Each number is 128 + 32 x the weight over its row's rms, rounded and kept within 0 to 255. Layers, rows and columns count from 0. The size above them is the row's rms in percent of the matrix's.

# layer 7 MLP up, 2048x512, rms 0.0767, rows 1729-1755, columns 0-127
size [ 97 102  95 100 100 102  96  97  98  95  99 101 102  97  99  91 113  94  98 104 102 103 102 100 106  98 102]
[[ 94  92 128 126 160 141 147 152 130 109 118 146 153 134  84 108 108  82 103 140 110 144 121 194 110 112 108 134 143 151 124 124  74 137 132 122 198 127 160  97 147  83 110 182 125 128 135 122 145 143 128 157 113  87 148 131 216  98 165 107 149 129  97 109 176 129  99 128 114 119 153  67 105 166 173  89 104 151 195 144 115 153 139 144  70 136 122 124  62 127 128 125 148  89 103 126 109 113 166 165 112 107 156 106 158 132  91 121 144 124 140 191 109 115 162 136 124 122 159 163 141 119 140  95 109  90 151  46]
 [147 108  83 145 194  80 147 140 108 154 118  86  64 157 105 120 118 102 123  65  66 116 125 139  90 132 140  78  85  78 141 182 180 131  86 117 159 151 135 134 101 206 138 101 135 100  89 161 115 123 125 188 119 139  98  77 139  97  78 105 115  58  76 162 124 120  90 146 130 133  95 121 167 112 124 126 129  90 171 169 166 114 129 197  87 134 143 118 149 165 117 134  73 115  71 176 129 188 165  87 125 108 105 128 128  85 101 177 142  53 117  90 112  68 116 102 130 138 103 156 135 146  82 167  89 152 164 108]
 [119 133  74  91  97 120 119 113 165 160 136  73 153 108  33 118 108 141 142 110 152 133 121 139 154 148 158 146 149  74 153 136 108  68  80 117 186 132  99 142 142 178 110 160 144 115  97  90  98 120 152 132 159 184 179  86  77 116 132 140  80 118 133 110  83 154 154 119 171 161 116 134 123 101 117 108 150  85 116 154 130 138 119 101  95 142 201 119 165 100 142 103 123  85 154 134 128 119 155  75 114 190 110 104  87 126  99 134 123 117 119  92  73 127 133 220 133 121 197 136 160 112  58 129 130 153 157 139]
 [ 80  68 108 165 150 121 140 108  58 119 105 129 154 180 160  86  92  89 175 103 135 165 146 134 107  75  87  88  85 198 214  83 138 115 123 112 132  73 120 195  89 208 123  94 159 166 132 143 132 166 197 108  85 216 132  97 119 118  73  85 122 133 155 100 151 149 144  88 101 111 117 128 149 150 118 151 101  91 124 130 137 124  99 129 160  56 163  89 108 128 163 139  79 126  96 165 169 174 158 108 160 200 129  92 102 172 145 140 130 142 120 120 131 104 143  99 162  67 122 174 119 125 112 102 115  62 135 169]
 [153  75 151  94 135  92 119 115 111 147 125 137 131 176 109  45 182 119  26  70  99  62 114 164 114  71 114 213 112 101  67  99 139 129 153  70 127 128 105 161 123 129 119 126 151 103 116 166 156 148  84 129  87 140 103 179 130 133 150 103 145 141 150 135  91 155 167 164 173 150 139 126 205  72  93 175 134  92 122 149 124 170 135 109 153 109  87 139 108 104 131  95 112 142 136 137 114 186 181 118 121  80 153 111 142 169 102 156 139 105 125 165  99  89 141 142 152 105 114 129  79 111 124 103 157 155 146 143]
 [161 167  97 147 140 145 144 143  81 139 166 126 125 157 123 118 160 194 135 109 148 130 174 146 113 115 112 140 124 121 116 167 125 160 128 186 168  78 161 124 108 157 142  85 118 153 121  96 134 141  94 152 187 129 106 146 144 102 109 154 135 145 108  65 119  99 134 111 176 122 108  86 147 108 158 123  85  85 146 148 127 135 133  98 153  87  62 166  69 142  79  78 176 158 164 129 155 157 107 175 102 109 115 121 126 155 118 121 162 150 163 124  56  92 176 187 151 123 149 124 103 153 142 166 151 101 103  94]
 [ 58 114 141 138 146 129 110 118  96 126 148 116 121 189 122 157 115 134 100 132 122 124 142 120 123 113 137 141 135 191  97 107 121  99  96 138  97  92 142 106 146 114 124 120 116 107 106 122 116 100 115 191 127 164 133  94 125 125 125  96 143 139 116 149 135 148 174  82 143 111 184 114 137 186 155 181 142 124 183  72 101 185 130 149 109 166 150 191 198  68 157 152 107 125 152 153 155 119  98  94 185 168 142 105 125 135 146 134 157 175 103 141 156 136 168 140  97  85 133 148 176 135  81 149 166  86 137 121]
 [169  89  63  99 141  98 138  85 144 143  61 133 151 180 151 135 143  88 115 134 123 115 122 142 137 175 139 142 152 136 104  96 114 117  99  73 133 127 170 201 106 143 117 133  53  41 139 180 162 201  98 155 159 134 149 133 142 153 141 109 145  91 120 115 128 184 150 132 144 159 140 138  95 114 160 146 116 137 133 119  87 154 102 137 173 156 184 108 108 174 109 126 145 152 158 134 139  90 208  99  93  86 144 111 115 119  99 128 152 125 109 155 115 110 181 192 108 114 117 112 177 163 134  94 123 186 110 166]
 [153  88 106 154  74 129 162 139  93 113 196 204 129 133 187 154 108 161 138 126 104 139 124  92 137 105  85 152 106 107 147 152 101 156  81 134  98  90 146 163 111 168 137  54 115  43  99 118 125  79 152 165 124  83 113  83 137 180 105 154 130 127 103 148 142 113 158 106 110  89  96 102  64  93 129 202 183  95 129 172 129  96 128 128 135 174 154 125 117 119 146  72 146  90 142 120 183  82 117 119 163 155 169  83 113 146 151 158 137 117 108 123 132 142 173 134 116 137 137  77  60 103 121 106 118 133 158  70]
 [117 105  94  95 117 174 152 177 146  80 113 126 186 105  31  98 103 137  48  92  48 113 135 112 132 166 106 166 134 174  97 136 143 130 138 188 102 169 118 125 113 129 132 125 176 131 141  97 146 148 126 137  99 122 164 140  96 118 156 159  93 154 167 144 102 167 157 142 114 126  81 128  57 156 186 118 142 115 111 128 101 126 182 168 101 129  85 113 118 187 128 132 155 116 173 126  96 137 159 137 106 133  89 101 106 131  52  92 152 105 157 154  13  97 115 152 119 116 126 109 126 130 143 159 169 119  95  82]
 [ 85 127 106  77 180 157  65 135 120 147 135  40 120 108 178 140 114 153 106 180 155 150 120  88  95  87 171 192 165 155  99 165 159  88 193 134 110  60  79 126 137  51 143 109 109  92 108 149 107 224 174 167 135 120  84 106 121 163 108 132 117 171  65 111 139 107  85 166 147 137 103 158 130 128  95 157 115  85  99 116 114 120 168 179 136 131 106  79  91 136 139 122 148 136 114 104 160 195  95 100  92  87 126 155 121 140 130 151  62 104 134 155 180 163  95  70 122 108 136  99  99 100 120  96 121 155 138 175]
 [100 148  86 136 162  56 149 156 174  69 127  72 141  85 125 131 127 125 135 122 202 160 103  61 131 129 110 125  68 152 148 100 156 105 128 133 165 168 113 153 122 135 138 152 165 102 166 121 143 182 155 124 142 105  82 156 142 127 155  93  53 102 172 189 131 182 131 115  84 185  87 106  60 102 120 116 111 121 116 173  79  90 173 118 141 104 119 112 100 191 122  94 128 108 137  91  75  99 107 157 146 195 136 111 105 146  59  93 110 124  81 148 117 116 106 188 148 160  75 184  72 182 120 107 105 100 132 103]
 [105  98 109 142 163 127 120  94 135 165 104 115  82 147 135 141 113  79 158 180  87 112  86 109  84 126 112  96 156 146 130 125  79 110 122 151  91 164 154 101 171  69 185 159 169  66 179  81 162 156 167 124 107 145 103 141  62 140 144  95 117 167 114  97  66 156 143  85 123 156 147  90 156  63 185 143 104 144 138 128 104 196  98  94  83 125 104 105 163 129 130 141 136 111 134 157 173 109 119 119 137 214  92 133  89 134 131 134 106 156 129 194 181 104 160 174 128 156  54 119 139 110  99 129 159 138 108 147]
 [ 57 153 118 128 158 135 124 141 146 166 195 148 157 145 168 125 134  90 190 182 170 136 112 106 187 157  91 185 129 114 102  79 121 142 184 121 109 127 180 140 115 121 147  92 128 145 171 159 157 123 128  72 106 106 138  34  88 149 135 160 166 110  63  85 114  82  86 141 127 150 115  95 145 150 117  99  95  92 136 158  99 112  87 109 125 121 133  93 107 131 129 127 109  90 139 139 112 148 119 136  14 106 164 124 151 182 120 140 106 127 168  98  88 140 166 159 182 119 110 200  80 115 157 128 116 164 144 212]
 [117 107 135 126 132 156 128 136 105 154 211 109 101  61 145 151 134 161  81  71 115 116 119 146 114 134 122 127 159 115 108 120  80  89 102 123  72 151 101 143 111  86 110 128 105  94 148  62  92  78 156  53 134 115 117 157 129 124 154 145  69 119 170 189 139 143  79  85 169  97 112 169 117 120 111  99 114 112 165  61 180 132  72 160 101 143  91 100 187 105 125 133 108  91 131 168 106 144 187 157  85 138 123 128 150 154  96 172  93 148 184 132 118 170  49 116 154 225 127 108 162 127  56 138 106 188 165  87]
 [140 161 105 101 133 123 111 100 100 156 170 122  92 169 135  91 198 172  79 157  95 134 102 114 173 130 101  82  94  70 157 140 105  86  72 143 152 149  96  97 162 137  95 160 163  94 142 148 157 157 100 142  65 115 143  75 154 116 118 128 161 111 154 129 100 134 170  83 154  88 163 105  96 137 124  88 179  87 141 148 127 174 135 119 144 162 123 161 100 104 148 125  72 160 152 147 111 159 171 176 131 124  82 141 150 126  96 152  71 102 202 131 180 186 128  82 122 120  94 114 150 180 163 120 137 125  89  84]
 [134 141 110  66 113  88 177 124  96 118  69 122 125 118 126  59  88 104 172 126 177  51 130 140 134  80 107 159 170  96 142 109 154  90  50 122 135 157 117 153 110 119  91 131  94  97 168  93 131 100 174 181  87 123 134 119 132 121 122  89 107  90 118  95  98  94 116 210  88 100  98  89 123  95 133  38 154 125 103  90 116 114 156 118 124 148 132 105  88 162  79 121 105 119 166 115 100 102 122  89 143 164 121 137  75 145  83 156  98  98  98 129 152  88 133 133 141 145 131  64  92  87  70 111 133 128 117 161]
 [142 167  89 135 136 128 167 107 156  79 135 129 172 154 127 143  84 115 160 161 148 159 184  92 148 122  65  79 122 138 157 102 122 130  76 181 123 120 169 141 193 170 145 142 131  76 104 111  72  82 108 188 144 121 108 136 159 178 130 166 173 199 168 114  98 131  63  96 105  82 131 101 142 124 141  86 170  93 132 143  48 117 102 138 108 148 141 124 158 172  75 167 106  94  98 126 169 188 142 117 114 139 198 136 128 114 123 145  79 122 185 103 106 150 134 118  75 139 204 105  93 128 148 155  94 146 154  64]
 [133 126 162 130 120 103 153 108 160 119  72  97  94 100 139 150 144 145 111 139 133  50  69 112 101 141 144  97  83 198  90 205  77 109 102 121 112 124 150 108  67 116 102 172 106  88 135 154 156 114 129 146 131 129 185 108 165  95  54 149 100 184 149 120 160 145 143 103  59 167 126 170 112 107 147  67 196 147 112 105 167 133 115 100 132 129 175 142 155 101 120  90 136 105 195 188 132 178 114 107 100  69 131 167 173  65 181 100 146 121 198 124 146 214 122 131 115 131 113 113 123  89 141 188 110 135 169 154]
 [249 184  70  91 150  83  83 139  99 152  91 119 132  75 121 155 158  75 181 206 118 142 128 143 145 113 138 125 108 133 135 143  73 119 148 147  79  81 103 132 201  77  94 114 121 122  65 111 148 143 105 135 129 173 126 111 110 119 145 109 128 190  94 116 122 104 159 187 138 130  99  64 110 150 115 103 134 135 109 180  40 136 108 154 128  93 147 114 172  90 108 149 172 166 115  90 147 120 100 162  84 109 112 116 182 167 206 163 176 143 117  86 159 115 105 151 137  88 128  71 101 147 143 185 180 122 119 165]
 [ 94 103 160 111 123 105 139 103 153 168 113 144 128 133 117 108 126 146  86 134 160 143 127 121 160 171 148 164 127 166 107 172  86 138  70 101 105 135 104 108 149 108 117 126 154 169 136 147  93 169 173 132  93 152 152 175 100  90 164 146 186 198 111  45 119 126 128 142 141 175 182 110 114 102 127 143  99 130 203 115 116 150 155 101 134 167 172 148 155 111 102 116 143 133 175 177 124 169 100 117 149 127 114  78 127 150 138 108  61 134  95  53 117 196 139 140 141 195 128 134 172 167 144 120 118 110 151 160]
 [130 158 115 101 171 154 139  81  94 110 104 104 120 170 105  86  93 147 139 138 150 105 123  99 118 167  82 120 197 107 109 194 161  88 130 196 158 163 150 153 143 119 120 163  86 118  79 147 132  99 195  85 144 169  63 157 124 119 144 103 145 105 163 128 131 136 107 139 198 124 135  56 124 119  56 115 174  68  95  82 148 156  98  86 152 109 136 108  54 125 147  49 107  87 157 150 138  99 111 107 112  78 127 124 104 102 122 213 147 118 149 107  81 135 188 107  94  89 122 142 106 114 168 174  99 176 116 125]
 [ 94 132 104 165 160 132  66 121 126 100 114 145  97  98 156 161 188 139 177 168 130 139 118 211 120 124 141 109 115 103 166  79 119 103 106 141 105 128 183  94 123  92 117  99 158 128 144 169 218  87 172 130 182 177 172 112  72 114 129  75 150 122  71 130 119 178 172 104 165 102 135 140 103 151 110 113 147 118 126  43  57 123 132 114 133 198 116 134 119 140  98 128 166 152  97  98 117  86 134  82 129 135 129 100 111 106 151  99 143 155 132 201 114  74 129 130 113 130 164 137  91 105 121  72  96 132 178 200]
 [ 57 126 105 141  98 166 124  79  82 112 111  76  90 124  70 114 146 134 114 118 120 106  99  96  83 108 105  74 136  91 126 101 121 101 154 103  74 104 101 135 123 171 102  82  90  72 134 134  91 134 160 128 110 129 167  90 106 131  90 137 158 116 118 150  70 110 105  88 128  98 120 119 101 164 111  98 167 144 112 107 104 101 152  92 150 180  79 123 137 125  34 130 110 165 123  90  96  82 152 109 133 123 100 113 127  90 111 147 152 103 157 141  63 133  71  61 122  10 152 110 186 108 126 133 107 122 138 141]
 [126  98 177 186 156 127 106  94  74  91 195 150 130 174  60 164 136 145 184 120  80 125 102  92  41 142 107 146 175 150 144  85 120 183 132  80  77 164  71 146  94 107 132 157  79 104 120 116 122 157 128  76 126  93  80 120 136  69 164 109 136 116 114  86 152 139 103 126  94 159  82 113  73  86 187 165 154 126 169  67 112  51 113 149 136 115 131 152  76 128 124 117 176 145 159 176 134 141 122  89 137 127 107  83 148 153 152 138 131 182 136  90 114 136 107  46 102 118 140  47  94 120 134 188 130 130 127 134]
 [123 159  99 106 103 106 162 187 161 126 109 138 144 133 107 157  78 118 123 114 123 129 132  83 154 139 181 173 151 111 123 162  79 103  77  81 137 190 138 151  32 137 157 143 112 188 187 137 142  99 136  89 124  51 127 131 115 144 154  99 114 130  61 172 186 112 173 165 103 181  61 162 154 188 180 145 142 118 111 163 130  80 165 112 127 141 138 176 100 122 144  96 113 141 153 142 198 177 159 161 167 126 172 129 101 132 107 122 124  84 152 133 153 119 116  87 160 132 127 144 144 163 129 103 130 144  90 140]
 [134 129  94 125 151 127 134 154 151 141  92 166 129 123  91 115 100  94 175 134 131 111 104 180 147  86 151 109 173 153 162 119 123  94  56 129  77  82 159  74  94 141 198  86 194 104  96 151 109  87  91  83 109  61 126 164 144 127  62 106 132 121 141 131 120 125  97 140 102 104 159 156 126 162  90 156 131 179 120  75 107 200 118  88 121  93 191 136 125 106 145 156 132 140 110 149 129 185 109 146  59 183 116  96 149 204 169 144 130 117 150 131 125 167 161 129 119 151 118 139  88  85 131 171 160 106 189 119]]
# layer 7 MLP down (transposed), 2048x512, rms 0.165, rows 1729-1755, columns 0-127
size [107  97  98 102  90  88  93  97 101  88  99 107  99 108  91  94 113  88  98 113  97  97  97  82 109 101 102]
[[138 136  94 111 157 112 188  81 113 102 132 122 115 150  93 189 110 127  93 100 105 114  79 112 100 119 111 143  78  99 120  92  95 144  79  87  96  95 102 103  90 125 111  94 122 159 102 116 114 126 116  92 155 110 149 163 202  54 124  96  62 173 153 118 126  94 105 104  93 106 118 188 147  90 176 136  83  99 130 153 110 165 108 103 113 174 117 165 164 112  40 139  60 108  99  89 154 131  84 100 126  85 104 168 144 100 112 118 127 103 114 139  71 120 173 180  91 132 164 155 100 156 145 160 107 119 131  67]
 [ 91  59 157 139  45 157 122 146 127  59 126 109 136 123 174 161 139 112 126 115  97 207 135 131 104 111 131 128  85 141 141  60 120 167  51 155 102 105  83 105 117 167  94 136 134 117 147 174  87 170  90  70 164 158 136  67 139 122  90 129 135 106 111 138 139 141 152  35 103 122  84 173 166  90 104 101  68 175 124  94 135  75 155  67 107  92  90  87 119 128 136  99 117 113 173 121 113 168 171 114 121 139 100 141  87 137 128 120 109 160  79 202 121 163 138  66 154  99 120  91 120 103 107 140 135 151 136 121]
 [134 134 165 132  78 103 167 172 158  75 156 180 114 119 147 119  85 145  61 109 100 124  83 100 153 119 172 100 108  53 106 125 157 121 168 113 154 107 152 105  21 137 104 137  82 133 149 137 187 185 125 117 138 140 132 168 177 143 161 129 157  77  85 162 181  89 122 107 104  98 161 150 149 157 106 152 110  91  82 127  72 155 146 188 190 142  66 161 118 165  60 117 101 105 119  87 136 100 106 105 156 100  90  93 144  43 161 109 117 138 135 138 106 133 151  83 155 173 127  84 111 156 133 129 142 163  84 113]
 [ 99 111 163 161 130 113 110 121 112 163 153  27  91 112 131 153 154 169 137 161 123 134  99 113 181 141 101  99  65  98  64 109  80 119  95 130  49  98  53 118 132  56 144  98 153  99 148 161 157 127  69 123 124 174  97 132 143 118 128 140  56 127 129 113 157  70 110 153 121 134 131 117 154 122 103 109 113  95 145 103 116 109 137 151 110 180 131 159 109 132  85 132 125  83 107 135 124 157 136  96 129 102  75 133 113 107 142 149 121 154 130  96 132 133 118 130  48 178 140 108 111 128 126  92 132 133 170 122]
 [124 185  75  91 114 173 107 132 117 108 135 182 105  95 115 137  50 150 158 169 134 205 113 171 130 174 174 127 118 175 148 131 100 112  98 154  73 109 115 141 163 109 112  42 137 147 160 104 136  91 178 106 162 128 130 136 123 186 127 145 187 125  91 141 121 170 106 152 117 103  65 164 133 175 147 112 118 102  90  71 138 124 152 139 146 136  93 118 162 150 136 170 156  65 159  87 188  90 182 159  95 174 182 139 119 105 155 125 142 170  94 164 143 119 139 182 138 103 130 155 145 180  64  95 146 176 113 153]
 [159  50 127  86 122 159 127 138 217 110 154 124 185 137  97 115  60  94 123 143 150 158 103 133 157 109 141 129 129 120  71 109  88 126 125 101 168  77 100 172 194  75 146 161 163  91 126 196 135 164 110 202 133 128 105 124 106 169 100 101  40 123  83 135 110 110 135 103 108 116 151 127  94 113 122 107 102 117  88 154 122 139 125 154 136 141 116 118 155  91 116 168 133 162  97 136 155 190 159 141 111 156 144 127 152 139 145 160  59  85  68 120  87 119 103 103 131 143  67  97 174 105  93 104 103 137 109 255]
 [168 164 133 108 149 115 170 127  67 121 129 100  93 151 134  97 123 139 163  79 138 147 100 203  75 114 155  79 168  90 145 159 108 125 106 136  96 145 175 164 101 100 156  99 195 141 145 105 172 106 120 116 105  74 100 163  99 169 151 140  77 125  80 115 138 113 112 126 156 132 142 145 115  48  80 107  88 148 148 159 136 166 140 138  74 127 126 137  93 134  86 165 109 192 142  90  83 112 137 160  87  83 145 157  97 149 117  72 107 138 185  51  92 151 103 124 132  99 170 131  97  70 157 139 113 122  92 129]
 [136 120 162 133  87 167  96 165 105 130  75 121 160  87  97 144 122 142 106  94 117 153 116  69 144 114 153  80 147 132 128  95 129 115 134  97  68 167 159  83  95 171 148 107 167 123 161  97 104  80 124  77 141  79 141 181 140 119 127 128 103 151  88 128 126 124 143 111 178  82  92 121 127 120 125 117  63 120 120  94 168 125 125 123 129 123  47 129  87  86  99  94 110  78 114  89 169  54  80 131 136 122 143 100 133 149 107  67 100 182 125 107  84 155 125 120 215 109 148 154 108  97 119 152 123  81  49  85]
 [102 159  71  88  83 163  93 134 137  74  77 180 118  86  88 172 129  74 105 117 111 152  19  88 120 122 156 140  89  47  86 126 134 166  93  40 203 168 126  49 136 125 142 133 111 156 110 132 139 114  84 164 131  97  74 164 156 109 162 153 157 142  94  92 104 195 165 175 162 172 109  92 103  92 113  80  71 124 115 193 134  83 136 108 112 172 120 153 139  85  81 133  78 151 154 114  96 105  96 141 121  94 132 111 122 107 143  90  59  83 147 123  68 111 130  62 192  79 150 123 144 142 130 119 150 119 138 144]
 [117  88 101 133 118 103 147 127 128 126 131 108  61 122 132 127 183 112 149  60 168 144 124 132 117  98 127 165 138 118 153  58 147  95 149  95 175 184 125 159 116 114 133  93 103 138 108 115 146 106 162 134 154  71 164 100 136 168 226 134 148 172 103  63 192 126 125 136 127 186 129  83 173  84 116  89 111  52 128 183 173  99 177  81  82  86 137 120 131 161 139 146 120 151 109 130 150 108 123 153  89 117 108 124 138 137 119 205 199  86  86 123 141 136  69  95 102 158  80 137 164 196  97 101 125 142  97 207]
 [ 80 122 107 183 118 170 138  82 116  77 142 119 116 126  69  70  90 141  67  90  92 141 102 156 145 131  97 135 126 105 132 120 118 124 129  75 177  76 113 105 105 110 121  84 167 167 161 127 138 110  98  88  74 106 182 145 127 105 105 133 142 125 111 138  51 114 187 118 168 100 161  97 176 144 160  98 123 147  99 107 129  86  90  93 125 129  96 195  71 101 141 122  99 108 158 121  86  93 138 114 130  85 128 125 153 139 120  91 120  39 105 128  78 102 118 111 130 115 143 144 117 146 131 143 131 149 120 152]
 [128  95 122 154 156  97 109  92 148 119 182 155  93 173 103 121 119 134  91 149 112  95 144  83 117 177 121  89 110  94 128 193 129 102 159 112  82  66 123 142 145 115 137 128 196 172 122 119  95 104 132 142 165 143 140 125 165 187 131 103 202 136 134 136 131 163 142 138 115  59  58 128 174 120 158 146 130  95 124 134 174 157  70  70  49 130 142 184 121  84  89 155 125 152 188 104 162  93 145  85 155 129 117 122 114  79 102 110 151 148 112 196 197 142 111  95 133 127 140 116  98 168 132 168 140 129  82  74]
 [104 127 128 118 113 125 125 111 119 131 117 150 133 188 131  89 124 136  52 157 149 168  89 105 123  86  97 109 110 147  98  89  81 152 144 115 137 150 123 124  81 128 104 160  77 120 104 121 206 151  50 105  91 114  93 138 134 141  97  73  38 125  82  53 156 124 123 121  83 125 138 137  81  76 103 132 119 104 113  98 133 116 132 163 103  84 124 116  95 117  83 139 163 170 124  78  98 130 179 110 116  66 137  94 100 107 176 125 100 117  81 111  99 206 137 143 188 123  90 129  76 115 168 138 103 103  92  89]
 [ 84 132 159 167  72 118 172 112 154  61 164 121 133 119 126 110 113 129 108 159 112 146  71  80  69 110 139  88 133 120 117 117 166  78  70 116 136 134 116 104 113 122 101 176 135 115 199 103  82 111 151 121  99 119 144 140 171 167  49  98 109 158 130 152  48  76 132 212 190 121 151 161 128 104 139 146 146  91 135 137 127 180 197  97 172 109 111  73  74 163 115  90 117 142 140 137  84 111 176 117 133 161 117 168 177 166  96 126 118 116 151 140 147  83 161  91 107 122 114 105 126  79 136 195 110  97 118 146]
 [ 65  48  97  96  86 139 112 132  73 116 129 166 183 125 152 125  86  94 132  73 172  81  79 137 110 210 113 172 160 132  67 134 139 153 119 120  86 112 135 114 109 104  84  92  77 114  87 106  85 148 165  82 122  67 129 192 112 203  90 104 170 130 126  95 104  72 147  93 172 181 141 115 108 113 118 128 129 152 143  89 131  93 135 164 105 167 121 129 108 119 177 123 169 174 152 124 110 155  89  82  97 154 110 107 115  90 111 105 153  75  78 118 136  84  88  93  92 112 107 119 145 167 113 164  91 162 126 163]
 [136 150 143 150  95 141 127 143 165 136 144  94  94  77 127 126 151 111 159 133  95 106  87 139  75 122 121 144 164  97  72 186 139 207 144  94  95 109 112 144  91 162 141 137 129 146 122 156  94 136 154  99 128 132 141 124 118 174 151 145 140 128 184  97 135 123 124 160 104 110  70 178 153  98 102 174  68 113  83 105 114  98  29 153  91 161  57 150 134 125 120  99 126 133 107 128 132 123 184  88 103 164 142 143 127 158 155 160 116 183 148 138  90 113 138 156 116  68  85 111  95  92 106 165 103 108 140  42]
 [137 139 165 100 115 104 117 157 127 121  96 104  90 144  82  91  90 137 145 103 138 149 113  89 102 106  88 121 144 129 111 118 151  79  71 113 119 131 115 109 104 145 136  97 112 143 125  15 160 110 103 103  65 114 114  99 164 116  92 139 102 130 116  84 132  91 109 160  87 172 142  94 123 120 126 101  49  72 127  91 106 110 131 133 100 147 100 113 171 108  98  87  98  85 124 109  78  56 131  87  69  96 110 143  77  94 177 147 138 101 204 113 129 144 139 103  99 170 122 138 123 109  93 122  89  79  67  43]
 [101 109  99 145  79 144 115 146 101 135 113 115  68 136 124 170 115 115 105 126 116 116 138 140  35 107 173 145 128 104  90 175  89 177 141 122 114 142  73  74  85 113  99 153 131 124  70 120 135 144 156 103 114 175  90 130 138 147 132 148  48 113  90 107 108   0 199 175 134 135  94 182 132 137 123 182 112  97 167 107 149 141 192 109 106 155 111 107 163 127 177 103 141 184 141 108 151 106 137 146 113 138  95 140 108 182 161 173 111 161  66 151 106  56 162 123 114 163  55 107 200 100 113 151  85  81 110 133]
 [109 153  86 136 117 151  91  84  97 186 147 139 151 140 125 152  30 140 180  37 131 166 123  83 150 142 110 143 121  88 137 142 138 106 133 163 130 146 120 117 112 159 107 133 158 173 104 128 170  82 145 155 153  79  61 143  80 165 175  43 128 125 142 115 149 166 107 165  98 125 156  92 129 167 123 122 128 124 161  91 176 114 180 130 111 134 171 136 106 201 136 121  75 147 103  95 155  98 115 111 110 125  71 114 135 107  71 135 112 119  41 133 106 113 183 146 144 119 113 109 157 162 159 168  92  77 119 160]
 [198 121 125 203 146 147 185 132 170 129 135 102  69 144 104  98 102 117  47 152 188 195 124 201 182 138 110 101 110 136 101  63 141 136 132 129 109 162 153 138 143 167 100  88 148  89 123 105 126 118 154 140 135 138 149 184 124 118 127 135 131 138 157 147 112  75 160  77 106  78 149 119  91 128 143 143 114 139 171 119 115 116  91 106  78 154  87 130 112 112 198 100 135 126 104 134  93 127 131 154 128 126  46 111 127 139 182 110 118 168 119 166 107  93 152 134  70  75 141 116 194 121 103 114 145 145 112  54]
 [128 146 133 158 138 189 200 103  45  57 106 169 129 147 162  74 138 132 113  95  92 147 176 130 153 123  98  87 105 114 143 143 154 104  78 113 112  92 156 112  83 119 161 107 127 104 132 103 101 103  98 138 161 122 119  99 106 149 129  89 104 124 123 126 144 171 158 123  86 111 141 120  98  77 109 139 158 146 203  62 129 123 106  99 132  62 117 134 101 167 151 164 163 161 166 111  93 150 109 167 153 165  92 135 197 160 132  96 177 139 133 137  62  75 185 200  81 117  72 150 155  99 114  91 115 159 132 122]
 [152  53 155 127  90 146 135 127  99 140 110  94 127  84 141  97 131  89 129 184 116 132 103 173 147  90 114 152  93  98 112  99 160 136 116 125 198 141  60 105 130 175 123 177 140  71 147  84 130 154 100 115  82  95 136 105 123  87 123 119 142 167 117 143 125  62 173 124  99  89  84 182 176  69 161  26 104 167 181  92  92 137 165  98  99  92 112 163 132 121 201 161 102  40 173 176 126 149 138  87 136  85  99  96 142  94  80 201 103  95 141 171 131 116 109 131 170 135  96 107 137  82 121  79  94 132  97  86]
 [162 137 143 193 119 133  67 120 105 133 136 119 119  89 144 130 127 100 102  96  82  59 130 169  94  87 101 107 134 142 107 149 121  70 105 104 156 148  83 119 182 112 124 138  74 204 132  88 115 104 127 127 154 150 102 126 161  92  83 160 167 108 119 151  73 115 129 124 111 115 134 143 135 119 145  95 124 109 108  80 118 122 162 110  91 126 172 114  93  91 134  72  99 157 146 148 133 164 163 104 126 102 199 117 151  87 133 135  96 131 153   8 140  93 152  82 103 127 127 124 175 214 113 159 144  89 194 109]
 [116  91 117 100 130 134  75 150 125 107 121 199 123 131 106 154  78 121  94 184 119 120 110 134 139 157 147 147 134 151  79 176 111 119  68 100 126 127 111  70 150 120 157 178 173 156 172  94 176  84  71 111 127 147 118 161 149 135 137 110 119 141 157 142 119 122 195 108 125 125 151 117 167  61 108 138  50  84 123  97 170 126  88 150 126  74 149 104  94 109 151 112 170 119 121 144 151 153 148 190  87 173 102 131  71 142 141 124 107 128  90 149 133  78 185 149 130 184 118 151  94  98 116 108 124 119  72 122]
 [ 85 151 141 179 141 159 106 120 111 158 151 138 123 168  53 123  97 148 115 163  60 126 115 138  99 134  87 130 152 172 125 132 146 156 116 197  98 158 143 100 131  82  72 107 105 110 163 130 121 171 130  93 110  83 105 103  94 148 107 141 135 158 165 156 159 119  65 143 143 136 122  99 140  98 100 149 157 121 122  64  77 151 111 135 121 197 142 138 188 103 145 136  54  85 149 121 138  94 138 147 115 147 121 132 121 150 130 132 126 147 189  93 152  99 123 114 133  84 116 150 156 118 127 128 127 134  81 140]
 [150  95 120 144 153  95 151 103  91  92 171 105  98 137 112 129 125 103  86  92 148 162 113 112  91 153 121  90  97 142  85 104 130 143  96 110  92 137  85 156 173 154 133 131 163  67 134  60  98 163 147 108 133 139 156  77  93  88 123  87  87  97 104 139 118 206  85  33 210 104 164 117 153  78  99 164  62 173 138 175 100 201  89 108 179 110 154 127 105 121 156 135 141  99 100  83 136 173 148 167 147 100 138 163  76 150 140  81  78 148 143 149  97  95 115 121 132 105 150 143 147 135 112 140 154  96 134 110]
 [135 133 152 171 130 141 121 129  72 188 133  83 100  64 142 121  76 118 189 151  99 126 206 134  94 126 122 104 102  87  52  85 110 114  94 155 144 109 111 157 116 204 114  86 119 153 100 165 146 163 155 137 154 125 214 108 136 151 113 136 147 168 132 114 168 128 141 139 144 109 138 140 124 135 104 144  90  93 144 163 107  64 123 176 141 183 118 138  73 108 120 143 102  73 155 112  88 136 182 106  99 139 122  97  80 162  58 137  49 127 102 137 158 125  92  51 141 128 155  58 169 175 126 143 188  99 109 136]]